Weights of a small transformer language model: 16 layers, untied embeddings.
Each number is 500 + 50 x the weight over the matrix's rms, rounded and kept within 0 to 999. Layers, rows and columns count from 0. Numbers have three digits each.

# layer 10 MLP gate, 640x320, rms 0.0759, rows 432-489, columns 160-239
494511571434512455537533546462521546518438504522521485513497565507470444542560551453537547509472512386498469520521309549455452465503477475547535561508422517490523495492484484496603448476532471499487524539539434415486473493425486469491461488
472501559597571540599546443465473482456473546544500519489552559499421519461496439520527465546482496485532501581479487536532443467563468496492494463425461509502515500456446464545558520507474441448533434474500517542418450515449426439557528564
512570572511486569499497478463435464556609487597533492455556575410476561477511528539513535514554577477442426420515586510574487475556402528406523502481488458527552425518515507492498461528476426508510465489485492465547519496444468503476454392
462416562495456606401420479492471477512399501509526539446467429495473491529511479450468500579553490503448464505476485524479474482482539560514538496535617512495518553521591517472514457556573561469543405436517448521436410488483447504492464456
569538536489480522463542457477505497515462481474498549462525432482580513524615547514424422522493478452438528531598537485481542514466476523552476584499444510441519510521478518515448463537478462443470500490535480485555513479510524440516526467
479419500517438453538512608467379465531497485582533522568553496517532538361490430466486432467516554499413462467525483597608442564512630577461402470474497542539440440530489486512566489489519513448502460546450462656414559580487492497522521547
536467615450486423488638507495499473495544553544455535456559488575554514513585481503520473446548484482568509408564462487584413480499529467512453476477472450543584453562591502507537512524531538530489461512473508472486484550561438544507468501
597514446506508523554447513487448503473497484480441543466525456428503513535525447467450455641461458477450583545517478444513547523438509499434451506473508461584450516473572455545604419600455459451496556515577504477496471332496484430552411651
435484478426496466515468537429466443516562590563542408486448477538492468511500386467570501543585470468508480544593521594482581479469556357526455524534436535533509472528479441540427500444459583566450528521452544437531429415527485617402477547
436569506549538490524479547550500505574405538599472467472435564446405466449500587595550538524475498566579499597409405479421480528554523583531490496454545531449510520449568372404505512547533549529553594466409452478465586524541499457471450500
527483583523533528366567495495427519430471521524506537468515426554507490464569496560484438533491556456488495493475504538555580440463533469533519496523504529547556466495470503447501532458502459585538473424496530520521460512451494521521500519
490528476480458507481518479517443493450518501507571577479442502543540530510447471588527461487508473524471462533516528484503517503471485493435440435475428429521549416468464505455530516487474484507478487441508524598581492545508512463460514489
503479427453585574542549520557564488380529464517540472574414528482467489523506451544544551510490451498549423511527515517494464557513484496543521460529506444461489529487454529400541440474578496495483478536559495511494458520470469518412503512
412453490458556490488524549515475488573503608544512428401265467452535471416459583397535415441459483428541445412459481494535541493561506472473561437483448499524484636416580484456478514327552542480478590469586519434429478586452402524529486561
549483596407496475386434488542519470494560552488481445662411508464589454439511526521418502512473597513543401445483576513370473497427514506447525526490442449499448583570528314442438524458461471524474507640521466549489447502514498439435435507
516510532460531553461590477489519497484514579393509544539535458560551525539442474543419521531465543437543466502465510596520420428532440515436470479519454458512513466513518526521525529469441424496525470543418456561416549516499428583475397444
504524522428529426650355513451501532423552421484499449560525506447492517545544519462485453523574510462479449435458527486481456575490486498430574450479470502494456521480546511474459573457511428545478505589535508508517481574524462499433492508
582284454538456439495544553414532414498574450424462403496589515509620390573552420539439564519472446463421652499587590420509572487549582572580650521512556479612440621447498535472496592519323498493385462522611409495468434437493456595531412429
444529554522515464479494531577445584443448535452450427497498533547479583509468501524641420493525503466616460433507366529566550543489515505465408440473432492498508502510465485505565521532508531450502461530541557642550508493448515399533433531
497432473549542559524540444458519556579542517556418496443487443504459565585463417455502526459499497562598475427580446471512528468546547518498495496468539537539508483560589479580525487501574513496499538467450430506477565391472493513646486554
501483446506560585448527515491515494487479471521520504508554485530526494499466531437485442474469554569501506586401538454526491486509493619566468440470525514505560611485633575473532412519504526439528468444489468455459505552526506461540532423
428538423545448485481523557528495370411591559579534520429508415458535407530456503546473499564522551538593496520585502558480522488615521608528443473465585515506440443535489485534537515474395487555473479472484455544575462490479521500491516445
511423431557571492532505430461513525447371510549427482528542504549440461472516536616495476474454431500494541384463427509492535405489533447522467552503498556509500422476452533580473503461495570461428443479486519548479610469580471514487457503
535502438466452512597468425496584551576529539565463493486518560448519559533405436509497569512574497537511606445534423454571583512557450582554551490453449582487544519517453435492505524457420513557523420518514423455492526429468620456484418446
415559590532448520522527500566515456529511524441579528574510433555484448514580430561379557440498525415432451496441513545533484521399576410560524468533453484577484466468533455352488548559606482498549601497615557477642422574436429501518338435
515563501551549518494485437486464533510507484457572519542462486515485614475487565471523519468546484559476463518471484529503496458560514560495507538488529578470483486533477501546451460553504497429493472536479504499474482544505567500510491450
455517512475535481564571519504468504402432520485511533520429462405549481525510440526429483524495496552520558584510595581556481395415517540417522490499471586495554449474509477536492466446497341500454501430480549441477485527561550524623577506
465550509477446567503461494545531593477454515484447516577419539456594421452501506627439520536426472481457620579521545563475504542438565524482630531545555560473224452487503527496463497386402424585483498447483633438480547370451530541417500581
511568545494447523474515546469422504520484461479515523411474485416506503445480449472515427511517521508452571471528492430508457463423501552462516512477564563447478460456424436544523542490492575483498528500472463393555473467501583506490480465
478584571472463583506495464544520511502512457530578425584558589496532535526588487503631468492541488447538477493539545553469522517523595555564432455524480460512403499538512517537517499486585465578492450467506483453602492388522588504570491404
527588413480450446548497508493536493574455527573518496499411509437442436505518473495460559595502426517534467505512453473469500490465467416531442558441520499413580472533462443488530385534464519627531479544457513447559635491492574476453539472
481478579514436490516435546595468479452560541567508473510486579522611481522451447503565511392439523556424376498604487445607473439545408482451409529436502493529464543546616476488558491560446492437565526521519448450545526516499527504516464547
506492548431502413484505459441552510470478459423512504448577474561617399546407427478528462421446535468518540461490516544454600522472471397486538583497528601479441487411494506495438510455525484605523496584568484459580415523514519510417513496
500490513455405479524489523502443521534539454473434577541483482470527559476466528523567527457528544523454534425519484452533454560522525505484449488482435449490482491493435619457533479532499524439546489456446540517532548542424508447570483496
447462511418477414549518586471465595451493586509559563397635534395457474490490512493461459479456545534508457438474510488511497443513581459428545548521451612490515604496523438521464506441525567528373536308584534545536406583437467508473427431
515480514536584551542436493614578491427564555454473503485503465468393550463456524448439410432516409564470458395434443503481553495501539485520549553564449573556538431449502491476498569550495470522373558525517485498481520391504425507494452476
464571498418449424537474477445468504521587529469491527411501445419452433547478492466466465533575478480491593547458340529479550463614474509496488415448551571506479457476500541403524451429437491544487465478427487492588538518422530566460499473
532478521529502512456518563472487416493492514525528509486371539448575423474441477511466506577519430484537520495440508575546529429532470490545537427457540386633477521484472471470537526453447486478404517480486475504589556511594509409570465424
468500523432452554391471518540509491516416560602520498487457373474540496555368481535502575507474493380518485550552499502456343416502479492439486571547404533445403465433569490499541533416475442554491519573500520536513498486465407495494432536
472576445429574502432527459448469594499475529545549502439475463430517489376528459494510514577462594556448492507639513547594585439494487398557552435493398561483455467479575559488524486461509492547427509565598529480586435391420489517515520469
408514557448462527469506631525425462618501496441511465502404509519456510408554620429472475520426460528395428566429539469633511494576583641503503533504498561488456523515501505405490477528496486413500501394452479458495438586495427479517474416
561432525470533582555407548440520538477611523470570446445504536433575419559495513500470454488485482499498443519469458450420472515425558447539460516430520495572443572494495479546457497530545476549457535474531488576463449465423449422501520525
456520412501508526565551591461460575531517523508528505489452507504472531543507496503491496553485486492497438526512459521530441504475437478452464477486495544381539555483532546488500447503520589454433531416498497476540466524497483458466489442
465562577387473478413499489549452464485519477516466588500458492593556576467558452497455511440552558582520506529448535466438479529588545481543538513528555469491493496489626475474517552415480505536485461546423513518516529554432549587442496532
505552498552576433572535558550532534453393560451512463502511383559506486499482434502541499530572438503535443463512485473527515529555428498478575490525482557474557509520533432518504478545480507576464488609504464499468510405493562404494505570
480589469486468425562487534485515495491475532546458546491419543474514537490533491560476505542487568513539503453468459501454469489552428496496445511416523516609477554559420388420518449488382498537449488444521529419553554490565522527458410465
485423434482380551550501412462515495499478483521492527457513560497503515492475429534505550423601537522525511498488445450481484488424536525422404539411519568563546438496522450531474461506632562459501488467446471578485554568565560430488557442
486546529465502565560425482452475498512480544520473421518501531476467611504414530519469574548566454634502494446538523508548499570481413542434512441456403499504536541480561373498527580491431485503466461509435485484563584517492576483528508402
511534545412396455565449513542491502493466471531573523533438483505580467516605536529454465564503449586516461467478571455521460525414553472533462542449485461564495550622428539469494521439441533548513445519509500475518519541589516502531541477
527463526491509454514557466588490516483485489500483458549568473484474527533527451552547480509516501425512528471536563469411495565467511528476468448462456500463449524507486547466545528476448526517446538569512498526499580569486509473483475489
504587456581513468423467529547510441579555429547560511465398449550448535518459422486457490560505408389516422438510556557579607536513509494459550482565513571425581602485476546472468538586481508496511483508522489404548497505407539518544430437
439545505477426554564476491556515659526453514472518455536499415412493506454530483427331473490473524506526611539561578508531509607465547507538549490549503501462468495512552428477571463483535577565468399502384457479521506419579457471376531508
484569656464559533559531543474436479554590507451583510457598563482479458569526443481571641484568582503531485523531473558512434457553470564397492578438513467582576442492494449446445431464510392499570511520611452545515428529504475474505479533
510468508476556490508519510482518365563558508464499438557518498542448615462449504490492494449539444510510371503513536474541500488519545511513516433457493376499501506489493523527574537469508556519565506535403535569525541511449425464571540475
455555493563417551438505511471520510522485464497466431407496529534494524494473565518496522504540472436531571522567464507464513595495474470465539449559493515456452519517527493560507514521485483485445431511391531498453572476472511539493554545
530446525432437547488525553531409423684577552473490498580444471461491525550499539446592561405501523462558425502491462498544531496494568540496452505577497353467559425511498492520544487504488533492498454485586430464526514583442421607558514581
501589493506500534511556502539516450515478488477502489477507561490503531518503439559464469506465533520514460536525524532510479458483503550476456465474512461497522465516477545505492493501535582514468459543401408464525526551500492539472464538
469433491565489461445524482475540543528495498497486517580513478549565565470514533507422540522482467485504461442493439477540613435475508485420516591506427547502508585388472478534474520557466591491544519541455420526400479464432486545498489569
# layer 10 MLP up, 640x320, rms 0.0686, rows 432-489, columns 160-239
540462534529558479496540499527533571438488511426537473528497550476631502515607484524485559539564467530528532552484458607430537600469506458578569473491419470529563486511501513409478558487537468510571527550570470413509460442451544542570468546
457527555534465494500544518472514616434503564528474484458451609554449447490491428505520533507486535499522469510428453466606470554507514490633463518522497462532468548513508408467555448457479514490488491495548525480431451519503533464477523474
488478441546622422396578509564548501437485485538604479545546508516566460499522459575503519483519377481525476480501436558449471562482540470540452511576446493531476472490514547520559553572573686522487446582451554482498538548481454577485464540
547435486519411444536507509505458526519499553516528399568474551504510522511472541503534477464515485533496490399522456494506474370426498562562523483482575556471517466506492529465443474401531494436535497448571504527549466562546443519471493429
489490546465494537510495581416538465515416499511495504586521527434496485488479487468457499583442448488431476516501531528531463512452437516516504483439493557453496542544493501469468534488450418430507540482550479453514529396477514397524547466
489495551524587437400514494587479420499590457445600564497518386576369384501424514498416506488528562465570530434490440575500415468491429521544514585490430450473471606572556390483443560488511516518550484539563589493441521506531477417396484495
458507420431441468488523539463479488489421597546469498424459410511461519459496473455465414489452493531484544518511524497496526493521524500442545530543478654484529505514462410410514503494592496468492499485464472465404537454522521555525502427
523496471548436603464444527425458480507535518474429532418565517406533558517531476497492503557473564488490546463491530365514532493413485540517555538539501451515443536581485552573505510570511411554546497439522477594536558487498498613500469549
472514456584548474527389448424555518496518540481492416491440492536441465507520503530455452486533563536466548439479547537513514443614420539457479502641447546493543561478642399573486389438461533500515531429435479485363502468451521555486492519
449461538416474548439528570544491460436512632526496471525478522520492433532534484576575534481531557473609469475476548522484536501505495492444481454556481498468413503592520520436570520495438516470440516585479454438559462398598510604454402654
476463467418465577490448539453543459517475428457499450413454531508539490532506483459466518480558449559525473415544437442466477491536480426560476477495540487574491602576543460512472491503537448511428443482548515468560501445506477488512401407
442543525521444474508457457441453552517506503478477557482434506493548471490381431518470475526410516515467449452528489475504542503439496474454480518567506483504530430454523480521438457533553462477525484447572558558573429508513577505453520467
512545552487502438415525507489525460561484500410565409525557496545544512509581534490466420542506531501558554538499453523450498473461503498510510464485463554516543500479497474548486566508477495573543519458426490498490549521451545450546482519
610580476542605524529479492411587543479511488529509332450492609482428556536502542586477511444549485518531515440557328479540395468488492514452501373473456406506492575497480464495518441437501456472532500519592501542449630665441559410553509537
529582441502491537582576580588410437525529484513490545474342463479540493576403523531501492538508556539523533555521470500442623509474570517536530652568424501484478463599512572471499539587553533573440533436505553493557417471523547504481425519
499383476553567491523541461425440565530426522508426449494457416532612413492522467489423472559363401464524589454542559512474525431518489454476465487524571497484477511486436514521496555456530423466625491491454457489482486422509447565446363576
478545447517530528463517466543524435411442530558455537488451449475486535460519537559510619560513429474550598575566541554489507452450585499518508433484452431514485507470474470445404482525461520484571535495531541586486607430522491497469518517
538341507555443414509535534498501452548497484436492391520552519486566449536516481540421625477522491508442580527548518466513504449546490534534589483517490454592522556446502499488477571471399451511421414542518444525463466441484467512564460497
504518526421528489417459502432526477511484470478565474473455507488539497479438477439483519483459405554466528352508480460487511423567444481492530484492478473493520515532481510540490495459491484539504466510522540500496479480480431448427534553
488565459507471485528430529572447637533509520448506457516538453548394541521494467477525501488509453523496495430458560512521456558483400479559495463499472550515553430501428571442554542528453531490601554525465483507523543488474429411469447472
535510454524504470513491497529524523458480492446460419533515554504578532467397501583540496437462461403622558473503457556626543500455389486528534553559471564511497411472343580452413538506527450534430506608556469518532503380525528461480515527
450507559556455465544480448539567569586482499529485484390516544422434512481480445525566562530465461619480550488452528530537440462486414499555495542540431461513512463469539435594446501435492459508431531478508493398540429500445627544467507483
566493454469449606378538581448513522498459492529579492425509543451525548509664437555463448466458556473460523502443493497549499420452637385608461550545556489516484474417502479633470512448454477608531552521433560463528480554442525489477533528
511353527532536499441479572448550496452518414422488525495376478626536454503531518527528478498413476555501505538533522485449515497506557458514519472487541432536432517409487560548497483532568439443419509538536463572499419580547500489525519497
423543512536386425521490500524490497514488555461494540549518542530493502443593482494480521496473513475458432462511409545431491521397534422497540412524521489579513445532566447424517597530640460516456567338561501518542455531491545489589342377
492513439521530525517499438519535534431596400523553473456476510440459443472475488428477504544534474454479514565432433478458443494559476518452477549443486563512495512447567537567476466473503413484457541582516445536471520533511561437482546469
442551473423488408505554483541547523416561486526518516549477513445510657462479468492504607533573486453506511489558506468435515492631565480539542402570536544471486536522556513450480509453520478489528456554536578497404565506437449618479478504
526479533421570478453497432590519487542462510478506441475472412469504506477523460474547548536561400472544480487556462451592627547554524306563449545392455480504549520501406501512557476471551502432511555481576470465484498538540520536467476437
609564495469526586471519488430494556482483551547488518447523496511437577499467419463476539467509547552520454463500551417506519467427552481582464531386543477511516486489544441535447435464528478627466534443498534472487509481466528434456426586
502491478527457475598483485529507493477462460513483457476520498502504571447543511577530543494453377552558476572397505553488491567555425593600424456427545509527515389450531521503468406622429543477480533544527488538456614510491523469517580518
510481524600543468455582575481521604513521479466418481453494446532497492508490568500482437503541517500444475573539471495478460508431542556543508444491480523540468494505557612543554560465541431481388478456507552438554463572507461522509590440
547500585561489458547358478433505557477563483517501581420453556484431567529454469414398479513417503520510499469528500443532461603558435547474531466449540590525454474482488581550407482611565496449509522444535476465534579566446504511543516566
509499508493395513488511452491468511466436519490534508503484460543524479540515497487393491449510624461538488504521488565456562534480456387495428473552507503574431537471504479495561419441483522486520501459495529455641461522483532529400461449
481461517464411501585437515511476543548524547484496528461531550515514535431429507481484500448500443538517532471493504567554527630515466503497488478488468475495530502546483492456455512519476438468521512470522534464538516528517544489500522478
472586545447469506568494541522488457434508542543539486514549527491472570519514451526526493497489443493459441511518481571559441604449509504470523526526448445485487500554426519517522451544427465541512494464472520459562528524486493550428560466
512482420486471420483497566453577425513519517474548407482479463562466497480624532520480507411421546437470567505485529472361486506428448560522477464407567478496395527466388578526505547499433450536485533555495476397523492491468559437491503512
507475506538535442533495569505508553436489496497576453512557512531591519473494576514597454459547455530543461508465622451535564431523449504536574517456523521532532355467452559401491545482473504549437434539564465471435431510510515494500471480
434498580413502504475596467524492466460480487519575541647545493496559573469507434414432483464431524442513430574472525512482418425550506582526542486405644597479428497612433432429553529433487535521400558526408424507462527446577529609493440468
571447539440519507547374520495530561552581487488363507546423418498470438481603492423520435549522435470539542520507438437510498486462519502438535537506525499462396445605508555483545448514502590445533523508561480536473416514513526490410564507
437537516582496474548456485461402481510476505524473516438534551419449611499471431515423467491534401490474493534514592523483393471449536510517432506400399448520524465485393417567496503499469469496400563454545465391530571540575603497443570471
484534465508449467497379580445525476497484493463518492439500445497472535414558477575524482540474435498528442561529408534567564537467544443374472485467558487460467479563514514596521476576495533524520567457514589467562414529463496504467415504
558383505508512547560448455507489584482502569547473507500549519415515452555416500456434528461487471466478462558524488420429521531446544481519511414437456457443443488524517513450543520512523514426437553484557495576468502472524452478537506452
507530451455493634524580651479463509534519503522587456526484489600451532553512544467530469494472528492472495618486570449497460456500505525505458513448487474404469533485482547512546386513552608450467507484490457435468490520408442413443528515
445471556522444514434478480503440506537502497449486610449514490405502479538485448506492606489496569514527512503438421523477443548587500462457483562543596461437507452535610511453551472422515504535447499449443448475531446488540501533527506492
432441481467554515466499564505511514495587470507576538449488533480470464540558484457423468466523485457537431569493504536411521519560650533557512441499497434506531446531477516562507502533494511474486550485547517463458560567503428528583511540
462444473538495545470468456621474520417470523412551446526545507469585458543498527481496509458454380507467451499478515461587402521508444462414583602666510415415456468466499452596568493529514613527437513475509506540395442442541442504486511443
465519459487535538502459514437483531526502541573465543475438491464552507443524510474383561469514381493525480485568509528407508604494528438519517484497496538547520464496528476571434505496497449488515480562537490450485507518451518524558438442
477506436590475486469387523550565453452479606605452440537473553473565514517537614537393464552584396434492503458414510582510514541539476515588551491488520597471495544523469534512503441389453465591524503533484618410443606507453539535506509472
535401605543554432466484466506454603486538462525462570553588555490500514516521462482497377452435526505418431505509485408538525489423511457544549458499534389569462514482423645547519541537576554464478420452476449493392458504482489474641510381
477521489466576568441511487521478524492526515528573506440458484551498520512485575558504560523586518528548471578488485509545488480483484611479533504510551429533512508466598547548497423535561508481518454500441481487455500527432460450554543518
468543439505555354414479467557555500501574485546538592460467450446519487547438473424386444507478474406546476470481554448552529464529565399457491592492498533455576531495403553509450544560562470514497546555514513350463553508489590548540578556
508505470490413428510441556457617395507479495485433463541526518577469510526575449529545486440558447414516428423437503527432438440502447424453514458509529556525494484417496531445458527476502471333558542529416525519455492477528535594510533463
479420498401512542587498455528521550586465569494564487531436469527615453493454613507582481448503474458556540454434465479567534514526540495491451522524359494551458515527497582500534458518473473459470526459555512493371604512474447480473608424
607526542453500481528545466483501443459503460402513411485577530525458585538468475579492522453484474517564486480463510445573443480497546446519482434424419456533565510492440526497524530542479527466465589570501521572540529525532518520554499542
513541528423459378601530554609413482454552495550487514418393519490495564592552519472451459616446434570478385475521497552457478498461503481542549592479559472418598458581522544470490497533464448470566450481500473540580581442503501367441458432
579517524475542522471544504522426586480467455635511555447487489519426539453514466562508554562409595569478575572506554565453423402506480453439513517541471559499490496489502530594558455457546446515504461497600467457476455534432487395507472498
492516480546454496514554532496521474558446518466424513504497606473461527503515472531452507526466530498481448495510487511526519433463454527503496508557566496457492496543542553530483523460556487488452472542470468498524436521559541546510494495
510504620552537452495526577483504517448493484526523460581524527498517455574509492526589516498440526448518472582462542463470465542476486502450496549417480453515430532428385552475591521547504559382590573581553493513482377651559530466417460499
# layer 10 MLP down (transposed), 640x320, rms 0.0608, rows 432-488, columns 160-239
535511546517420469434448451546490481530479526549442515446562497436457573414391409472483459503484465506531515511516534490598500588463543489509397384487441501458408409415492580512532572571465550559485445400494513556520521584562537484533553559
540486564506507465539485525493485589461482503497502555494529418447447493543512447501492484522377400436546552513528562508444433493576521497476587419416569586442455435517406504490489574460562521452521507476482501578424469465610463466544487495
573552495462442523501433452424602489471513515491468471489503490416547432469472553445466556522462436495511500580379438496416559538375548541634470431552473518490422485414513462488461437499513510533485647522478481438474411502540424499525581546
537464358496511495509575479462499401486495404442409463368543543532453488489496476425536551555483564522457474518514515519516456508547460448531538600503502579481548488548540465542498491492513491417548589472551524557517468492498428503525561455
594463549463549457541586381553499442407566481619527512452479409641513480595617476460460515450508557561493540517554575426492547491441494498495459502551595494540489483434475563501429477458500516511491519373494507526607435563493552560465498579
461631513451457540586516483536434579524539439486633381438572576522534521513505524514556484539445402536528578498456481456498480551488434403416482451502500526520499399473474467548550485400578436485484532508397623492535499536527613441550600531
595468508506534594513476460469462525468453495493496512508571623502547513528544582456520522480505508472524398441523470429562526430418462566561451532462488474532418513529507589529448610483482508543503476568560501466555395483413459479478441482
522532493502557459553372511553595463443526501447481459539505565493511484516517519481443493472465500458511473515616430460444476521533501517421538436511466510506462500456550536430535418492520468476387530486469537497388405424525457440601448539
501476440458382444518614513485498533526477496431501377435481465497537504554524424529524551575479496496567393512514537498506529459460515441518439557467426638532400478527450501508481495421552561648448507517445543402544477500561422550391455518
513385486487475532490440486477513481530550438394460541563583463543480596486467486533473496533514476500421490399611543490544481526489450437470436571440541531492490472472501511564463447499427526515578494474605590464537500533524524427562570563
515494595521515452550523528511433465510444477538471578617572487564477484466424504634519567469549579513431493606444552505493503460466606497440504410476579518510489447481480553528572448444501542550496472508433452471501532542563475495588456465
617510544471502524514578563579500467449502566545570531456463548549542550545474587513525549452550535540575538545505488552530530560496588512542443426515544498501505493464463489459554504473440591518508466498481529450542528482495503501543511510
578480551563462492504498502513548616632404476501479536450472566435489538404510440518561580462538539526441495556505457457518536457466419444576424479494594586535499486508516464556495398415451539418543506429513524490546565498520502496524451523
438498542525500585500474457529519427469528521569550392460527391584425511620455601485523516544486495513599527607450537498549529393528380483503478480498376458503546546450415598432541440461404515487464457432569431483461527529542521444446430536
610450376450492501411483436516539507397607520501442447520533588562478501439531394427566466436430399468540472390568507527452525543489518607495499649510477405553497495430430481541465485520482509425524508505404547548531497447509472524624416565
550495518345525566462468493491568481468582520471497458525582490547465526574481581453512485503546655514527539479476652501473451528582563564536440509407394520502442462515517520479496533483477483585488519545451585493409588489572458448485537474
472452444513493561416580564473519599516537590440436551455542521543536588476636484526527557422487474543523448409552513474539449496584442481583395531482538510501490507523487521507600539529560485469556512500438436469539535466406496516514490498
463554528498493517499442490512486545491460444535486517490495484522456537489513502504520439508513512458591445509445483518516525546475502477451404484515495508447511480516552520485501438525546520546567572493487535470527504541511508473484540536
511511451509490480542552551485392496609534526517435533538548455477481421525608486514582541546472525505575566570504520513517598570523448480577557505490556537482523555463452471378518533608471481454503480527597480409493549552471552625608460513
554472427519570500577567466516456505500507482486516496515523445479507498362492463423448523519515526421518592451526475416567580553570592494647563447365550588566399534495438572583500514460580509537532541496522495491526490513483485546595522515
466489525564428577482555505454482524564359528571559458462472427504488516461535450518566499537535479507353411496478502504520545469518458597503416524529480487467455497495553450568538489513542580484440513564514498584430490540472456546511486463
517521370455595540574522549460544394447463591484468469405444448493555506461444535446446511527546476499407484482611528499627581414437495495460485437531521471521563474418507515540581503470557571450449470411505560625546463560511449607542491454
529523513427504530409614528536488434532484488416556524457569447465481532527580524511492524414458586433540504592601585485532499507430618478575420501566526509583487410577469555499470517329563472459579576590442426530479396478403525440585499434
516499561511540451446536654575500456480438495478453525505513530505429483496494598616500452457455565415509542502440542457484481571473561501417512583504539424473491503456482542414510521460508571569477458442516493541497505531495463530416529609
530424543557575510585579516490358517563465518548536512595463484518536482479445500523475527477441516458484439438504555613524465502425576473504589437428568480502467483561462539475555590439498473490458556512488434480535471463481516474538471526
497443533510450495493507541443487487518481525515456549473548493568487498498555445513508462524504548520524407421556505534491532494452489460456537485489476501519592499471530530455551563542514582486504466479501538511548495538546490577504447476
501467524500495465576475575596491516473464485548522492473519539447530463503452621460595459469632519502504463578474416535584465495468521466433546503557491450491460540524584425547489493509534436470556543489554485551486507468506534522508578626
505468496529430514543549448443575557596536503549526551510533483521476380488519488499477583588465572518527466521570504528520542441491450537463523430588486546425441484411500454539481478489551509635565525537552426549533415503483505536535486529
589491452537522541500539488595564508459463471502478447561556570613437552560524556510433583489474393439507482548493539532428508506512456483536515522586496489463503554500568568538435368466491504448514524431502493546473469508523453567495454552
438540478379515449453461466520449460497416469501572515513448480520673549447533522495458497473541549549513490495445597411589463442531505427478510665480405530474499534606494563487512514501526549545560514511521514472455505609539474487445424507
519534448452476530458457549447576459478509613549452523512455550461519520554515577452504596522565565512442514524467422585532494572524506483450493587529474437560466475558521525489482579550422508469455490468456519528527466534493492484486548457
437555473515474505493480478427469468494442482475534550562557513565486602505400465542443536524425504482438513598487485529435547487561490551421548468477553542494504524543531541543511535477523581529492455567464536549578498486619513522463513490
555482549563561524551540442506533535486507489570497523477620525515445521508490422499540485565404441542430539516419494502457470528543537507540549552459512410491512504489514496564442497564527536478407500543522501506445570507534469483596527553
496479457492585562403491597563568596466524466490502525505480411521443588536535509472532500508508484587491448518595489418564381490490545490515461479590483556503465566442473535541569446572546577462540443537501490561566472510451509511545443499
515458483515500530439569428435405431625574523581501396467476473473384531414624508465590492492475440582452508436554452473473464452562498581585564457446469625415438510473480583475548543481505590437449530399537530428540558545583520456508437376
571547551612456408378466429619447492563546568517453581624274481510434502565493537548592501506501569559496497516486567597437526524504366494611547485523467418491407515493502409475420499506449578422532476425501505572534542479494501510440417468
510545441548533486447530539543526497539575549459499579426461517498447453469527487578540475502452544507506588485515529509470492503507557521490447479516459469502511527530448473520561518515531426507511509457514591521513455468531490492481489540
494519504588372457558546446492631502475490509583509468469543558490538635549472489510618364595581577589547411529603529511573533527486557577562575456507486484589538568569540578483522500475505527547518509470486462490454417469529488552601535585
522609479419551402415395469419490505499571505513462531571505578543509511514453477464425387439563578518446435390453483491509557479567556526593523557452415566527577449593445559466548505455545575468597429541457532457494495444510510443497388525
500510391456465523621536518492568537510547464444592481506462444486574449530529494589432557591503424417472549353519481579466441521458492480476604489591484628435472467443493573485502350488466458454525460529496607522504489559512598564469489520
430568548504419478476544475566486474569465459500539506585465455489455565445451519563493434481537523458375416431453357445595429542515490584437439554422519594520564563528497414403431451492508538572479566429464514457460443466507483544516527431
584493550393443504478475475543484532449501469495479459468491542496554592471491465451522501477550549487542549597498478472591516600485511478550466527582500499476482542512534466451476425492547493532526534525395502393470475529553519486487403508
588457484448506483470510513488498466431533472570476356506546517549575534572451499506504533438433476525559635508483606475418595472454515551461558573442511484487521502484436445449479433527523519533498568475516510380441500522416489471515488552
459578493452545552524504441483448538499441437604456490519534472513568505489553513505496532488535508484455398634512522468526469547533484450526535491476545476485546545451512534549468508560533603464497601487504583508505651586441449476435448494
505547420445479446531440478565527471465409522572475460471588407555551570529471480557480476426509553495508506485520581532534475535497459475422528558570497517466541595451549484457467465547473500483433423507484499463499505446487527438405589548
395477517595490454523414561502492549494527485542504514436500480477503511529436439584518485454446578528510591577491501451470507516534508500495513565547579483496497560451511512529587454475447547517473544423468425499441432402509458531478460530
566502518474532489449501586585558511527541528550435484567485506457428496510431595588517573506506510476472579557537616421483338441532510443521513463475462417436499454510511458483488499458500435444463521533397438546503520530499544409489494495
531416505451450565479498530438494550563529494502573372610545495518522596482447458498542423581555456493495450463470477506504591473508430617576482432550430381456516517526480471561439490477603400533606571596473509506518466522498452532529586513
572440520379537549483468478606598458503555453489462505570528445529525447525440498472538536500515537489495489498580489614531490464441532408456441456539407393459502575470522520516518552509492445470472434538607508543510563500566529426555463545
520523505472424439573552521477517487542378365459411510538503545506528443481484476487519467459478494539495518503529482487454536494551399401557534520463530496526503428470531505525511537400524513455446497421502466433545377416585514568557529485
507502506559558524521472467528544442517528444454594524455460410529512491576441397477386508451495492473508462521525568480561517457476558447497501441590498564396560532484444447513478505524500542471462473487536495516536536481516531510527535458
414456443547494511520540530515505531544499547496452434535495446458447525519536493483473463503574490502463412427503437487427560421447528504433598544531464506487533428504576549493555553423552455493419485527522463504514424575401511468431498532
540527577448469460377508401519481514484585478510581514448527506532404465551570539557471557557417515489443484522523529534470548469427472375509500477535567494470589451421477490543447590555528501547481497391488546454520446517499441486530468499
532557445538494498511503565523513558479462498518448557476512511525587431571487494468524525509539542480502521552600538491461516508464502456530495521517531486508468509513480511444469454466497492434495525524588386539494462440504504527449441543
435455423531420554481469568399481487533519495436554397484530482458552512515457510531488553434565423546494593494558493480445506465530397512494422411523461505520511436579600446533537448450510422486527536511339571492458592471458424610476565546
554491450520525621533459463476540437572635524510465461449417562525497421522546544446544466541522566408504462428460484381488504528524512496493543515415490509498407500504591471632439523526482533493422551520491439480597510440487513537489521519
574554494477506491479509533543489466398551508464547484466507459567577514584430510552508436526494544541535509510554534507501488466492581491494472437486474486532450512512460550511548501536469569506524418545489503502485499491460466536418485555